Each number is 50 + 15 x the weight over its row's rms, rounded and kept within 0 to 99. Layers, rows and columns count from 0. The size before them is the row's rms in percent of the matrix's.

# layer 2 MLP up, 256x64, rms 0.168, rows 4-58, columns 0-63
095:41 27 08 39 42 48 63 64 59 58 28 36 48 24 46 40 48 78 31 55 63 44 44 62 68 38 54 43 32 73 50 42 42 29 52 51 50 52 44 43 45 25 60 67 64 29 37 37 49 82 24 44 13 33 33 49 44 44 52 43 58 41 33 49
087:43 34 10 61 38 47 68 37 42 67 55 70 64 35 37 30 44 59 66 53 44 63 59 68 46 48 36 38 29 46 47 47 59 44 60 14 48 56 43 32 74 54 46 38 63 50 18 44 36 54 42 19 51 52 36 60 70 52 49 69 65 41 19 78
092:59 50 27 51 36 72 75 43 70 55 14 37 47 30 74 41 69 54 50 76 65 48 62 21 43 36 46 56 62 40 52 61 62 61 68 56 41 58 52 35 37 26 74 59 78 35 47 62 47 51 29 63 54 21 54 26 44 68 53 60 38 38 58 42
113:26 79 46 60 68 41 34 46 50 70 68 61 41 49 47 44 42 67 40 63 74 58 53 38 53 69 48 37 61 66 20 33 40 51 42 50 39 65 51 30 47 53 68 46 58 45 56 62 44 15 69 46 18 72 87 76 30 44 56 54 64 38 39 40
118:61 29 46 58 85 39 60 60 29 55 48 59 49 52 33 51 45 64 39 37 53 62 58 48 28 33 65 28 49 17 53 71 41 53 40 26 78 62 17 59 68 40 60 62 52 69 52 49 36 67 47 35 31 39 17 33 61 42 33 49 63 71 55 45
111:84 43 46 27 79 55 69 42 59 61 44 36 49 56 65 43 43 48 27 50 46 33 73 37 67 36 57 39 61 61 53 57 53 28 75 59 68 51 65 34 83 72 71 67 69 42 57 66 53 55 30 53 66 30 32 30 37 53 31 54 49 60 68 35
105:39 67 72 80 80 42 40 77 50 34 63 39 48 77 59 19 48 51 45 22 49 22 14 49 51 64 65 28 47 41 69 54 41 50 31 54 49 61 50 62 64 53 49 58 55 50 48 42 51 60 71 27 36 59 30 45 64 42 66 56 31 51 72 52
105:56 56 49 49 52 72 43 46 69 52 33 78 52 35 80 63 62 22 39 85 52 28 30 62 44 35 27 37 55 40 49 28 63 47 53 37 24 56 60 41 33 54 42 34 35 52 49 50 63 32 22 82 26 54 51 34 50 62 67 48 38 35 51 62
093:94 48 40 53 62 53 66 83 58 73 48 34 53 68 49 47 60 74 48 60 65 58 58 45 37 49 44 74 36 47 32 72 70 45 84 83 60 74 66 56 50 24 55 65 44 49 46 46 56 52 33 69 44 65 48 33 32 68 40 51 46 55 42 50
090:35 55 71 69 38 78 40 48 36 63 76 63 42 37 51 51 51 52 38 50 43 22 63 73 29 63 52 36 74 65 64 41 56 60 68 59 35 34 58 58 50 50 70 43 43 23 51 65 21 36 79 52 51 81 59 63 51 59 29 26 44 68 57 38
110:40 76 50 50 54 65 46 75 49 37 24 58 32 41 22 67 30 46 51 71 38 59 42 36 53 67 48 30 42 63 57 30 29 63 64 54 53 65 39 69 39 14 74 62 45 73 44 36 48 59 73 45 57 35 48 51 45 34 35 44 15 34 62 44
091:24 70 52 74 50 60 45 47 49 54 38 56 65 51 33 41 75 46 54 51 16 77 22 50 69 51 36 60 56 32 45 23 59 43 56 60 35 31 60 56 68 48 32 39 45 60 35 30 65 31 72 38 02 51 42 62 53 60 50 46 35 43 48 51
113:59 36 67 71 49 42 46 37 80 43 56 59 68 36 46 24 67 32 54 59 39 83 37 55 71 58 61 48 66 50 34 46 55 67 37 42 56 63 51 55 56 43 42 77 38 25 23 55 81 57 63 48 32 48 79 62 51 72 55 73 30 59 59 32
093:39 63 69 56 50 66 49 81 61 65 46 46 53 60 64 41 55 53 61 42 40 45 71 38 47 38 46 60 52 59 25 35 54 29 93 96 41 57 64 73 60 37 47 54 63 21 54 51 43 69 75 28 36 47 37 48 60 67 44 43 71 62 54 45
117:65 50 42 54 67 55 81 62 49 36 45 41 35 37 32 69 54 44 79 60 50 56 65 48 42 54 57 63 63 44 36 63 45 52 64 69 46 45 52 51 72 52 39 67 52 72 55 35 33 60 69 55 77 42 42 57 70 75 13 41 58 76 91 29
104:35 27 39 80 51 35 66 42 50 53 63 34 53 43 62 65 69 79 43 29 46 47 59 55 46 34 44 49 59 46 34 71 32 46 49 79 76 35 54 63 58 62 47 41 49 46 50 49 37 71 63 68 40 37 09 72 45 71 57 39 86 67 53 52
085:38 36 37 69 40 42 57 24 59 66 43 40 62 34 61 31 54 62 69 28 52 26 45 66 58 62 67 39 34 77 43 88 40 48 55 66 36 33 52 20 49 38 64 45 88 31 44 54 42 69 43 54 55 28 47 42 44 49 64 77 59 40 57 45
091:46 80 66 68 38 79 33 42 84 36 64 71 57 56 66 40 58 55 45 48 42 42 41 43 70 65 40 43 58 25 63 32 44 68 62 48 41 60 58 38 63 48 91 46 58 78 54 48 44 38 59 58 44 87 50 58 29 48 31 45 45 25 51 48
089:59 67 51 34 56 28 24 42 53 64 59 67 54 67 34 49 41 44 48 55 47 48 05 54 57 48 40 51 45 30 61 52 71 63 46 46 74 38 54 55 53 17 55 44 51 80 23 45 63 31 32 44 28 50 74 25 56 73 68 73 40 48 40 58
108:70 65 55 53 63 60 65 25 63 47 40 56 61 56 38 46 57 39 70 62 50 51 48 52 36 49 44 66 33 43 40 40 74 68 81 41 64 62 98 43 46 34 52 41 29 67 23 31 52 28 42 60 37 24 54 44 44 51 56 73 39 18 45 42
094:54 97 44 61 55 71 50 28 50 82 59 33 53 50 31 42 42 55 56 62 54 50 22 38 28 57 46 42 40 53 44 29 78 61 61 28 45 58 41 54 54 60 55 65 44 68 49 52 34 44 33 71 27 53 48 51 67 39 46 56 33 06 56 57
097:69 51 68 42 74 60 48 26 69 33 43 40 59 73 58 34 32 73 59 31 36 47 33 70 38 31 50 45 41 46 72 17 92 43 24 48 47 59 68 51 61 52 46 36 62 51 65 40 65 40 63 39 37 48 47 53 38 47 46 76 23 54 60 61
110:83 33 76 57 59 41 53 73 55 48 48 54 59 31 34 34 66 52 41 31 65 55 50 44 54 40 48 26 36 67 46 62 44 53 32 40 92 52 36 62 46 67 49 36 34 42 55 54 43 31 46 57 61 35 29 46 46 20 65 27 56 46 91 60
096:27 16 54 39 36 59 61 53 29 58 48 35 50 46 34 66 72 55 45 63 61 84 37 52 54 59 16 37 26 63 34 39 47 65 62 43 40 37 47 58 47 37 64 56 37 32 52 33 71 08 48 64 53 38 58 15 60 48 61 48 57 37 53 56
090:59 47 69 64 47 69 34 28 49 32 80 51 61 57 38 51 55 42 23 30 62 14 37 65 80 57 40 40 57 35 43 43 43 57 30 13 52 30 26 34 35 46 68 55 40 51 63 66 36 44 33 39 46 54 73 57 76 33 50 58 51 57 51 58
106:46 65 37 51 67 62 47 71 47 68 47 55 37 55 49 26 67 41 43 75 68 80 74 43 32 47 38 39 76 53 27 17 42 60 83 43 45 31 55 42 40 47 52 53 65 58 44 50 25 26 86 57 49 53 72 30 41 43 48 52 36 59 45 42
107:52 40 50 24 71 53 42 49 30 85 87 33 46 58 65 54 44 80 58 52 72 70 66 49 49 29 56 45 61 47 23 65 51 51 66 35 65 59 63 45 50 56 68 66 60 55 33 54 55 33 39 42 49 36 17 45 67 62 31 56 60 25 69 45
095:42 49 54 67 56 77 36 51 31 37 65 54 61 08 42 49 30 52 56 56 61 49 68 11 48 55 49 41 57 58 44 39 57 60 52 60 55 52 50 52 49 52 50 47 61 46 60 47 44 30 95 36 66 62 71 50 12 66 64 51 39 31 30 78
117:69 32 33 50 29 54 62 63 36 42 32 48 67 39 66 64 63 43 22 64 71 60 62 47 74 65 51 31 60 74 55 27 37 28 50 47 61 75 58 67 55 70 62 53 35 27 54 44 49 67 63 62 55 41 72 41 34 49 52 10 63 66 37 60
114:62 22 52 60 72 55 31 75 32 40 66 56 50 24 45 25 25 56 66 69 55 35 49 34 49 50 50 53 62 33 40 34 80 53 31 27 55 70 55 60 38 40 37 71 25 57 31 48 63 27 57 56 55 58 67 56 46 70 59 68 53 38 24 42
102:83 29 58 72 48 56 71 61 60 59 66 57 53 79 60 43 87 50 44 32 38 39 58 60 50 60 55 35 44 40 63 40 38 56 41 55 58 67 59 61 33 59 49 61 44 00 73 42 28 45 60 41 32 47 43 62 59 30 61 55 39 62 57 59
092:48 43 35 41 69 33 55 62 56 50 34 46 60 53 14 38 53 40 46 47 71 44 69 52 70 58 41 38 51 24 40 63 16 42 43 34 41 53 47 53 47 26 46 33 54 35 70 63 52 44 68 55 21 36 34 73 67 44 03 57 69 56 55 37
100:58 43 24 53 74 65 80 38 62 74 38 36 70 66 35 53 57 66 57 43 26 80 35 69 72 44 52 55 56 64 34 57 35 52 62 38 35 21 56 62 54 33 52 51 49 55 25 50 49 62 51 45 33 41 20 64 80 50 63 76 50 37 56 50
109:53 36 80 32 64 41 34 55 60 31 79 57 16 43 52 58 46 16 43 57 64 62 27 55 65 53 55 60 50 64 52 62 48 54 51 34 57 47 52 56 45 53 44 54 40 45 64 69 75 41 51 17 89 42 81 54 61 40 48 32 42 67 52 27
088:62 56 46 43 43 46 48 59 70 58 56 54 33 50 15 40 58 44 53 61 27 55 50 24 47 56 43 66 62 38 29 40 64 41 76 63 39 54 66 55 58 23 35 39 57 33 43 59 18 45 91 22 85 54 53 66 70 64 69 50 41 52 58 42
119:36 34 48 68 45 35 35 35 50 46 36 59 73 31 55 42 47 23 34 50 39 51 78 52 69 74 29 35 65 58 48 60 65 63 45 26 45 74 22 61 41 47 76 34 67 53 68 77 50 33 57 55 78 40 47 45 24 57 30 53 47 58 35 45
111:51 14 49 20 55 72 68 47 55 22 72 18 44 57 54 57 28 47 64 54 36 60 77 41 48 35 52 50 63 68 27 47 56 50 45 46 50 32 40 54 49 57 63 43 65 39 59 44 54 41 53 42 71 45 62 48 06 52 32 38 35 63 70 26
108:35 72 44 61 40 54 46 59 27 52 76 62 76 71 46 51 37 18 39 46 67 41 37 46 67 61 36 40 38 77 71 50 51 43 29 49 44 50 87 72 50 47 64 61 72 33 40 46 43 58 76 32 62 55 70 53 42 25 47 41 39 68 68 43
119:52 37 48 74 37 42 69 72 47 41 45 46 72 57 29 56 73 36 58 46 60 30 23 45 46 64 49 34 34 46 59 90 44 62 31 71 52 50 40 69 21 29 36 67 44 44 32 53 54 65 67 46 52 34 68 69 71 33 39 38 54 51 73 31
110:13 75 25 65 83 68 42 46 60 57 54 71 68 47 37 50 23 34 51 57 61 47 58 43 71 52 58 33 61 65 42 35 40 37 59 46 34 69 72 68 43 42 44 38 67 52 40 53 51 28 51 33 42 57 53 93 55 30 57 65 42 50 51 62
099:75 71 65 51 68 53 50 29 58 45 48 28 46 62 61 24 75 76 73 37 57 35 57 23 65 56 80 53 31 38 50 43 38 39 49 50 74 42 73 50 45 57 50 34 59 43 68 41 29 47 52 28 22 45 21 42 37 37 41 47 37 46 41 30
086:94 60 44 48 76 38 71 28 45 51 55 54 67 79 30 46 47 42 55 38 67 77 41 72 59 40 48 41 62 65 65 48 48 53 27 48 51 56 90 66 57 54 59 25 46 32 53 41 55 52 33 40 31 36 43 59 44 35 46 54 45 41 73 74
091:38 56 85 72 58 56 71 37 58 32 63 32 56 73 65 42 61 66 76 44 60 78 61 41 20 26 54 54 51 68 63 43 51 82 52 57 65 57 49 83 60 52 34 32 61 67 56 45 39 61 40 59 69 34 48 40 29 54 37 59 35 57 43 47
108:57 65 63 42 52 39 50 36 41 71 46 79 77 44 62 31 32 54 54 60 68 14 44 71 27 41 42 53 37 29 35 57 47 45 35 79 51 36 67 56 65 56 52 54 36 81 42 38 34 49 17 67 51 58 51 33 74 54 67 67 54 31 52 50
082:52 45 38 43 41 18 59 52 50 58 67 29 44 54 30 23 72 41 44 53 47 43 67 41 82 38 50 44 54 45 26 46 46 49 73 46 56 05 33 77 41 42 55 36 48 27 59 43 53 82 54 49 54 51 68 33 69 37 41 45 39 52 18 44
094:66 31 46 50 64 26 32 33 54 44 70 42 76 48 70 58 61 63 62 58 47 67 62 79 55 49 43 21 60 59 66 49 73 68 21 47 40 39 19 54 49 51 59 30 69 71 67 52 38 60 49 75 60 36 40 41 41 43 30 70 54 27 60 66
093:46 51 43 51 42 51 59 73 31 69 40 62 32 61 43 53 38 96 25 47 59 40 55 53 58 50 43 49 61 32 41 33 54 36 77 59 76 53 72 23 76 44 49 59 50 45 65 33 57 55 36 62 30 59 47 17 55 73 60 56 63 21 54 35
103:53 60 73 62 58 66 54 62 54 69 51 74 59 50 51 52 36 31 49 71 64 48 46 53 31 57 44 49 40 56 78 42 69 56 46 68 49 50 69 67 10 25 65 43 31 56 33 17 51 36 61 35 59 56 78 29 52 49 62 53 14 27 51 42
095:30 21 30 33 53 64 69 52 30 36 44 43 50 73 42 47 76 77 43 43 65 57 39 48 71 49 74 39 91 69 48 45 56 37 75 36 58 52 38 66 82 44 50 60 49 46 47 44 59 56 21 47 64 31 41 27 33 38 43 47 50 47 40 63
095:79 29 61 39 91 58 55 49 19 53 64 51 50 33 64 61 76 59 57 56 80 60 68 55 28 52 62 50 64 54 36 75 51 46 44 60 65 40 52 64 39 46 61 58 53 55 56 56 33 58 41 47 49 44 80 43 58 47 71 73 74 81 65 36
106:70 24 43 74 55 74 47 37 69 40 77 45 56 32 96 39 57 65 61 44 52 63 82 60 51 51 43 34 24 60 39 71 56 28 62 38 46 38 67 50 43 54 36 39 31 59 43 28 64 70 53 54 57 51 59 58 43 66 41 58 26 44 44 36
098:52 71 62 83 67 63 46 59 66 48 53 38 42 49 91 55 37 54 63 27 78 71 50 40 45 47 40 29 69 72 53 50 46 33 51 56 38 41 83 52 53 54 30 57 79 48 46 35 38 53 51 50 69 35 63 28 47 51 36 31 56 54 70 24
107:30 20 44 57 35 39 40 68 62 36 38 57 55 35 46 61 73 51 47 57 43 51 77 61 81 48 56 35 29 70 30 65 59 83 37 31 66 38 43 60 49 66 46 23 31 48 49 47 47 66 47 66 57 46 75 67 34 59 42 46 45 36 29 20
127:64 48 39 38 79 59 59 55 45 41 93 25 58 67 64 55 34 57 76 57 69 55 54 49 67 36 61 85 46 63 32 44 51 29 48 52 69 58 79 51 69 47 30 37 58 50 64 33 46 42 58 27 56 62 71 67 29 45 45 65 46 68 41 54
113:80 37 43 60 54 60 60 63 29 42 54 70 68 37 19 52 48 49 56 43 53 56 45 54 68 72 23 41 25 39 39 42 19 66 29 66 45 65 64 52 44 75 31 37 28 54 50 14 43 33 57 36 40 47 64 67 48 46 64 40 59 76 56 44
# layer 2 MLP down (transposed), 256x64, rms 0.141, rows 4-57, columns 0-63
090:50 59 68 32 61 46 36 19 22 34 50 18 39 57 36 46 45 40 72 66 48 46 42 49 37 65 26 54 69 40 53 89 28 60 38 58 59 38 61 38 49 56 37 48 24 35 48 43 52 23 59 74 67 51 64 59 39 48 53 48 35 71 49 21
089:46 58 81 50 50 48 36 48 62 34 43 65 25 76 58 58 35 19 60 49 51 41 49 38 67 34 61 54 46 49 70 52 45 53 37 88 63 52 64 41 32 30 59 64 56 58 73 28 59 23 41 57 48 58 66 43 26 20 66 59 47 57 37 20
087:56 51 67 41 37 42 29 68 36 34 80 53 55 37 32 64 55 45 66 58 42 71 36 71 41 55 36 27 46 64 59 60 44 66 50 47 38 35 69 66 41 62 49 48 27 70 66 28 42 55 85 49 62 73 83 55 54 20 64 37 52 66 35 36
119:56 54 54 54 44 63 56 35 44 46 43 46 12 52 41 28 86 29 54 55 38 56 47 82 46 52 37 31 44 30 47 18 41 50 83 55 39 46 55 44 52 39 56 39 52 49 46 75 68 43 61 62 29 29 63 15 64 62 52 62 55 77 38 62
106:45 56 55 47 54 51 68 59 42 38 16 61 77 41 62 30 30 54 41 43 57 57 43 33 53 29 51 44 44 79 55 58 52 50 49 37 21 51 38 74 59 71 33 72 51 59 38 54 44 43 53 45 49 70 43 70 62 15 14 38 24 63 75 48
104:27 39 57 60 28 52 42 67 64 36 88 57 74 28 57 55 71 71 65 53 50 37 22 71 55 34 38 56 44 59 46 48 61 84 31 40 37 31 40 40 46 23 25 49 35 66 74 41 44 44 55 50 62 38 57 53 48 51 52 51 64 33 42 24
113:54 50 37 36 46 74 64 48 64 56 53 55 06 47 52 57 70 59 45 36 21 43 59 72 33 35 63 36 73 69 50 49 65 73 43 82 68 45 68 51 57 43 77 55 44 53 62 38 56 54 55 48 24 64 61 51 44 50 44 76 61 85 33 43
087:41 42 44 54 47 45 65 44 51 29 60 29 38 52 38 16 46 77 53 31 22 78 59 36 49 50 69 80 56 59 48 57 51 61 53 63 63 30 53 55 77 64 47 38 54 41 40 50 56 62 70 18 83 69 45 53 49 50 26 30 41 52 71 33
083:59 54 64 52 49 69 67 61 56 49 75 48 57 28 26 39 59 32 53 33 49 75 46 56 31 93 32 41 44 55 82 46 68 48 25 33 69 42 45 49 49 72 48 72 89 52 55 70 63 50 41 66 43 56 54 41 62 58 64 33 52 56 30 58
088:49 33 66 46 58 29 35 69 55 41 36 35 75 60 54 20 50 29 43 51 49 55 31 49 89 53 52 43 57 45 55 28 59 40 52 54 53 60 62 57 50 54 61 58 35 62 33 26 60 81 77 50 59 10 73 31 56 54 41 67 69 65 34 51
125:57 66 40 51 57 66 58 62 48 45 18 69 71 62 33 63 43 79 30 70 48 63 44 46 52 51 59 64 66 24 79 72 39 39 29 63 61 61 44 53 44 58 75 54 47 74 13 18 49 61 44 36 31 32 57 56 60 43 41 60 41 38 54 54
082:51 40 27 18 41 26 43 55 27 36 55 68 31 29 51 66 52 60 29 41 66 29 82 48 30 60 50 25 36 54 49 45 43 57 44 54 77 59 17 30 37 52 85 51 50 47 52 50 33 70 35 62 59 56 43 43 40 35 42 39 59 53 50 28
114:60 22 33 49 53 33 39 39 41 83 78 49 51 44 50 20 45 43 45 61 59 43 40 45 43 59 20 60 33 37 38 46 55 34 63 62 57 52 51 44 41 65 67 57 67 16 63 36 49 35 32 49 09 48 34 65 61 36 66 66 36 55 39 27
080:75 32 56 58 26 48 58 22 34 24 50 44 74 65 34 62 70 41 41 47 69 52 55 79 45 55 47 39 52 63 47 60 30 84 35 31 45 69 48 29 41 52 44 42 55 92 44 45 35 41 37 72 66 69 55 47 58 49 33 56 63 38 53 56
111:53 68 53 63 50 51 60 64 77 50 56 37 43 39 47 65 60 30 85 35 45 68 29 36 50 54 47 70 56 38 29 35 52 62 45 34 42 46 49 49 58 66 23 65 53 82 73 35 52 45 48 70 45 66 33 43 49 92 22 47 54 44 70 27
089:55 57 55 57 60 52 48 42 37 22 30 56 57 51 19 25 47 23 30 64 55 67 34 28 65 41 47 59 52 69 71 42 53 42 48 04 43 51 62 55 54 37 29 58 40 82 43 62 52 28 40 41 59 43 47 33 52 22 56 61 30 39 42 31
083:52 39 69 52 75 82 54 72 46 33 67 54 21 55 56 56 50 56 53 61 49 43 43 63 29 50 47 72 26 37 39 63 43 40 67 31 76 40 24 48 45 47 25 59 25 50 51 46 62 47 28 43 69 69 53 62 32 42 23 32 44 74 58 29
094:59 57 60 33 20 52 23 54 48 38 52 47 65 45 57 71 30 71 50 55 47 30 43 35 44 72 60 52 65 73 61 58 67 35 47 26 32 54 44 23 55 82 32 60 37 63 35 59 45 55 47 67 57 77 62 56 65 34 70 62 46 16 57 33
086:64 58 36 49 44 75 69 80 43 06 48 47 54 47 54 71 52 70 46 32 47 57 64 71 55 52 52 57 47 65 45 49 41 40 42 43 46 34 53 23 91 52 48 63 51 33 62 53 10 53 53 45 42 41 44 51 27 44 34 37 53 75 74 51
107:67 61 39 62 56 46 35 55 44 41 38 46 63 54 67 49 40 56 48 69 40 62 50 59 62 25 45 67 37 32 91 59 73 54 58 47 52 49 28 63 64 45 36 93 47 39 28 55 52 43 62 20 85 56 45 36 41 44 20 70 54 58 52 65
091:33 67 21 51 53 34 29 35 20 40 29 31 53 42 43 14 29 58 70 46 49 34 51 59 63 29 52 56 50 56 45 40 63 51 48 43 34 24 39 28 47 60 73 60 25 53 44 72 37 34 55 26 32 57 39 55 37 35 50 47 47 60 69 26
096:44 49 29 74 32 56 39 67 45 38 28 53 35 43 46 70 56 49 53 48 53 31 41 38 35 59 33 67 44 46 21 57 63 73 50 31 71 73 72 57 58 60 40 37 73 39 37 55 30 41 42 63 48 45 22 30 49 57 15 51 51 17 32 69
111:56 63 54 33 45 28 50 55 62 69 54 49 39 42 24 65 32 47 56 44 65 70 44 45 70 07 42 42 36 60 36 49 41 47 40 24 70 51 82 48 62 40 61 34 60 57 56 62 52 29 64 43 72 37 55 75 71 22 58 56 46 55 86 45
094:20 48 53 60 70 71 32 47 46 32 46 50 41 74 42 50 52 53 71 54 69 26 52 44 39 35 50 42 47 63 45 49 54 45 24 29 40 53 66 93 53 53 46 51 38 27 47 34 36 54 63 33 18 34 66 50 57 35 54 84 43 44 82 53
089:76 68 71 50 28 31 55 38 70 31 41 51 53 62 64 53 40 41 48 68 62 47 60 37 70 41 56 73 59 35 39 22 65 51 73 49 57 46 70 43 55 58 35 36 46 62 38 52 41 40 42 68 73 51 44 39 46 38 28 69 52 01 61 25
109:59 36 64 46 92 47 45 65 42 46 50 64 31 51 61 52 43 56 33 58 49 59 13 44 29 55 53 14 68 56 56 33 38 56 43 57 59 49 66 62 31 38 34 43 48 64 59 68 23 42 67 59 50 51 12 44 37 57 46 47 57 46 86 30
113:49 57 55 65 40 34 76 50 55 52 41 71 55 41 52 51 64 66 42 42 92 81 28 49 63 56 37 68 45 64 77 35 52 54 61 55 52 76 54 55 64 25 67 30 62 64 70 27 64 65 45 35 59 46 58 86 35 44 29 62 55 56 46 58
090:41 32 47 31 52 66 34 48 15 77 40 54 49 64 65 25 63 30 16 38 42 27 47 29 58 42 41 55 36 65 53 50 54 60 57 35 65 27 52 63 62 56 43 59 58 37 46 54 42 70 43 11 45 53 61 82 70 47 58 61 48 53 29 66
095:47 80 69 68 71 43 33 43 38 50 77 56 44 73 41 35 43 63 92 41 37 53 35 56 25 55 60 62 60 33 43 69 59 64 46 54 43 29 29 47 52 28 39 48 64 72 47 68 49 37 55 34 32 62 49 61 66 50 62 86 42 39 63 47
111:79 83 50 43 26 68 37 54 71 50 67 76 45 42 51 51 41 55 47 33 35 47 58 74 56 30 71 64 50 77 40 81 31 53 31 49 32 52 52 41 43 45 60 31 40 74 40 57 29 50 42 47 67 39 60 42 44 42 62 82 68 54 70 59
097:75 52 53 63 56 53 73 40 48 70 59 37 48 50 70 63 43 45 22 59 32 50 72 41 66 36 66 46 54 56 78 43 15 48 42 53 54 40 56 32 64 55 47 77 65 31 56 82 72 51 46 51 68 62 21 77 67 37 50 54 66 68 63 45
093:50 61 65 55 74 62 58 73 50 49 44 18 52 80 78 36 47 53 48 27 43 23 40 67 55 32 77 60 33 49 72 58 39 49 58 74 48 54 39 24 67 32 48 62 41 57 59 55 60 52 49 56 70 67 58 51 56 81 63 33 79 61 57 62
094:67 71 50 18 28 52 35 49 41 80 40 46 39 45 55 37 44 48 52 60 77 46 68 33 51 57 39 54 57 49 54 32 34 45 13 40 48 64 45 34 33 60 51 63 61 43 78 45 48 26 67 45 61 54 74 43 48 22 85 22 64 45 55 48
119:50 48 65 29 46 40 71 46 46 57 67 52 42 59 44 37 41 41 65 55 72 50 45 56 11 45 48 40 50 55 51 70 25 49 53 07 60 34 51 42 53 80 52 58 75 37 36 43 54 53 49 72 37 52 22 86 60 36 65 56 54 68 24 37
094:09 47 48 39 56 26 68 63 62 72 41 67 56 56 57 56 54 35 59 97 46 60 52 31 49 66 44 38 83 38 43 60 68 60 46 44 65 82 64 29 70 65 49 42 60 31 67 50 64 53 47 66 47 62 60 37 54 37 42 54 66 36 38 48
132:51 47 43 57 27 20 47 29 58 54 22 54 62 35 39 38 58 57 27 36 16 41 75 47 84 64 47 46 56 40 61 46 76 46 33 27 43 64 39 53 56 36 69 29 45 63 59 60 53 62 43 38 66 34 79 38 48 50 24 49 42 72 40 52
133:89 46 56 47 43 62 65 47 44 35 72 16 49 38 56 44 43 52 67 36 31 66 64 50 57 65 45 31 75 68 43 49 61 46 51 64 63 58 44 51 29 60 49 56 49 43 72 40 57 38 44 46 92 54 46 56 36 66 21 22 43 42 17 40
116:20 51 36 57 47 45 33 53 29 51 77 49 52 51 41 47 60 33 72 69 59 52 30 45 59 66 34 44 65 52 68 45 25 28 47 62 28 70 49 63 30 36 13 64 70 63 48 55 23 36 66 70 65 71 46 27 67 52 62 58 46 52 60 64
119:36 53 55 58 46 34 48 49 39 51 27 41 48 55 41 52 53 45 44 25 51 27 61 28 82 40 62 66 39 29 86 69 50 47 42 55 24 69 50 27 44 49 18 30 39 52 30 55 36 63 47 25 68 34 58 60 67 34 60 65 37 62 68 74
110:50 45 42 41 63 44 69 47 61 27 75 50 38 45 31 98 64 54 58 42 60 55 64 45 57 69 43 54 52 21 56 29 38 74 53 62 62 49 50 29 52 23 55 44 59 59 83 56 63 32 43 37 36 42 34 10 65 58 48 50 57 38 44 57
085:20 29 54 34 57 43 59 59 32 56 52 71 56 42 33 43 27 26 32 50 34 36 31 55 38 36 26 47 61 53 69 57 39 66 47 11 61 66 36 44 57 45 61 59 33 54 59 36 46 68 47 84 43 42 68 54 62 77 64 40 40 36 73 68
090:41 56 68 44 33 61 54 64 58 48 46 32 45 47 27 61 57 42 60 58 72 40 73 44 53 37 70 36 51 49 67 65 25 66 48 63 28 62 52 53 65 46 38 16 52 61 65 37 37 65 37 72 68 79 56 55 80 35 83 41 38 63 78 54
080:61 76 40 49 49 41 30 73 44 70 58 58 53 49 57 35 56 34 75 64 51 56 48 57 25 40 45 32 68 49 55 33 57 15 80 50 33 55 67 69 73 58 22 32 57 37 19 74 61 29 53 67 54 54 52 56 32 54 68 56 63 47 33 54
105:51 39 31 60 36 68 43 61 65 64 69 68 39 58 41 41 37 55 22 66 48 48 24 77 80 49 64 45 42 56 54 60 40 31 51 61 29 55 43 47 33 77 17 34 53 39 49 29 62 50 63 34 46 80 44 32 39 32 63 46 71 25 43 40
084:50 37 52 52 87 43 56 65 36 57 34 27 56 60 34 75 40 48 43 30 33 46 42 51 71 61 23 36 50 40 35 27 45 67 34 42 11 34 27 34 60 73 46 46 50 50 37 86 56 55 32 50 40 43 54 64 53 46 44 52 46 84 50 56
095:68 25 68 57 48 48 36 41 11 55 61 49 42 39 54 74 70 33 84 47 30 25 33 51 48 56 45 42 53 60 52 33 74 31 42 56 52 74 42 68 34 58 39 80 53 47 65 49 72 48 65 40 58 50 52 39 44 36 73 54 48 44 44 84
108:59 57 14 52 61 51 75 46 52 70 56 50 53 43 35 64 28 47 56 42 63 45 34 77 54 58 44 47 54 63 42 36 41 67 66 39 38 45 54 39 51 50 40 73 53 49 44 75 46 62 41 57 35 19 47 17 80 59 12 58 42 16 57 69
098:62 57 53 41 32 54 61 43 40 55 39 60 71 20 64 27 44 59 53 57 64 55 46 18 58 22 43 47 38 61 41 65 49 39 39 31 43 57 51 67 59 41 14 70 75 68 23 76 66 54 04 55 60 51 44 53 62 42 64 44 53 40 60 52
094:45 44 39 18 50 50 32 24 08 40 59 60 50 68 89 62 29 42 64 37 43 43 63 42 48 62 47 39 54 38 36 32 54 65 49 46 46 30 67 61 60 70 42 69 38 34 35 69 64 45 58 68 41 51 50 77 37 37 70 61 33 60 48 30
090:28 48 55 54 41 51 49 66 59 35 26 56 58 40 64 40 51 81 29 47 22 50 56 35 58 66 43 48 55 62 54 50 76 42 33 47 33 23 44 27 34 39 48 54 79 19 43 44 63 36 48 31 58 70 64 32 38 31 22 37 38 48 40 79
111:69 53 48 45 61 44 46 18 32 53 64 54 76 55 59 71 65 66 24 85 28 51 20 17 44 49 68 54 57 45 41 47 63 37 63 49 49 36 51 71 31 39 29 35 49 33 47 38 48 71 47 22 71 50 53 66 27 49 39 61 37 54 52 39
104:47 57 37 63 48 33 65 30 60 27 37 26 49 44 41 34 60 33 85 67 51 61 60 37 64 42 35 25 76 26 43 48 42 46 42 14 53 22 52 36 62 57 48 66 48 42 37 65 49 27 49 44 73 41 62 20 73 45 68 54 49 47 34 48
109:50 56 42 03 44 43 36 57 24 48 27 62 26 42 64 46 40 53 51 41 67 60 45 39 69 37 70 53 63 65 57 82 33 56 33 29 44 55 61 41 45 63 93 57 69 58 53 39 61 63 28 40 33 55 59 68 34 56 46 50 63 66 47 43
116:64 39 35 60 59 51 72 48 64 80 63 19 25 59 55 37 32 36 99 47 58 51 52 59 31 49 73 61 58 39 50 32 44 40 51 59 47 48 50 51 47 40 27 56 59 31 61 37 61 36 41 51 23 31 76 68 31 61 68 37 63 50 36 52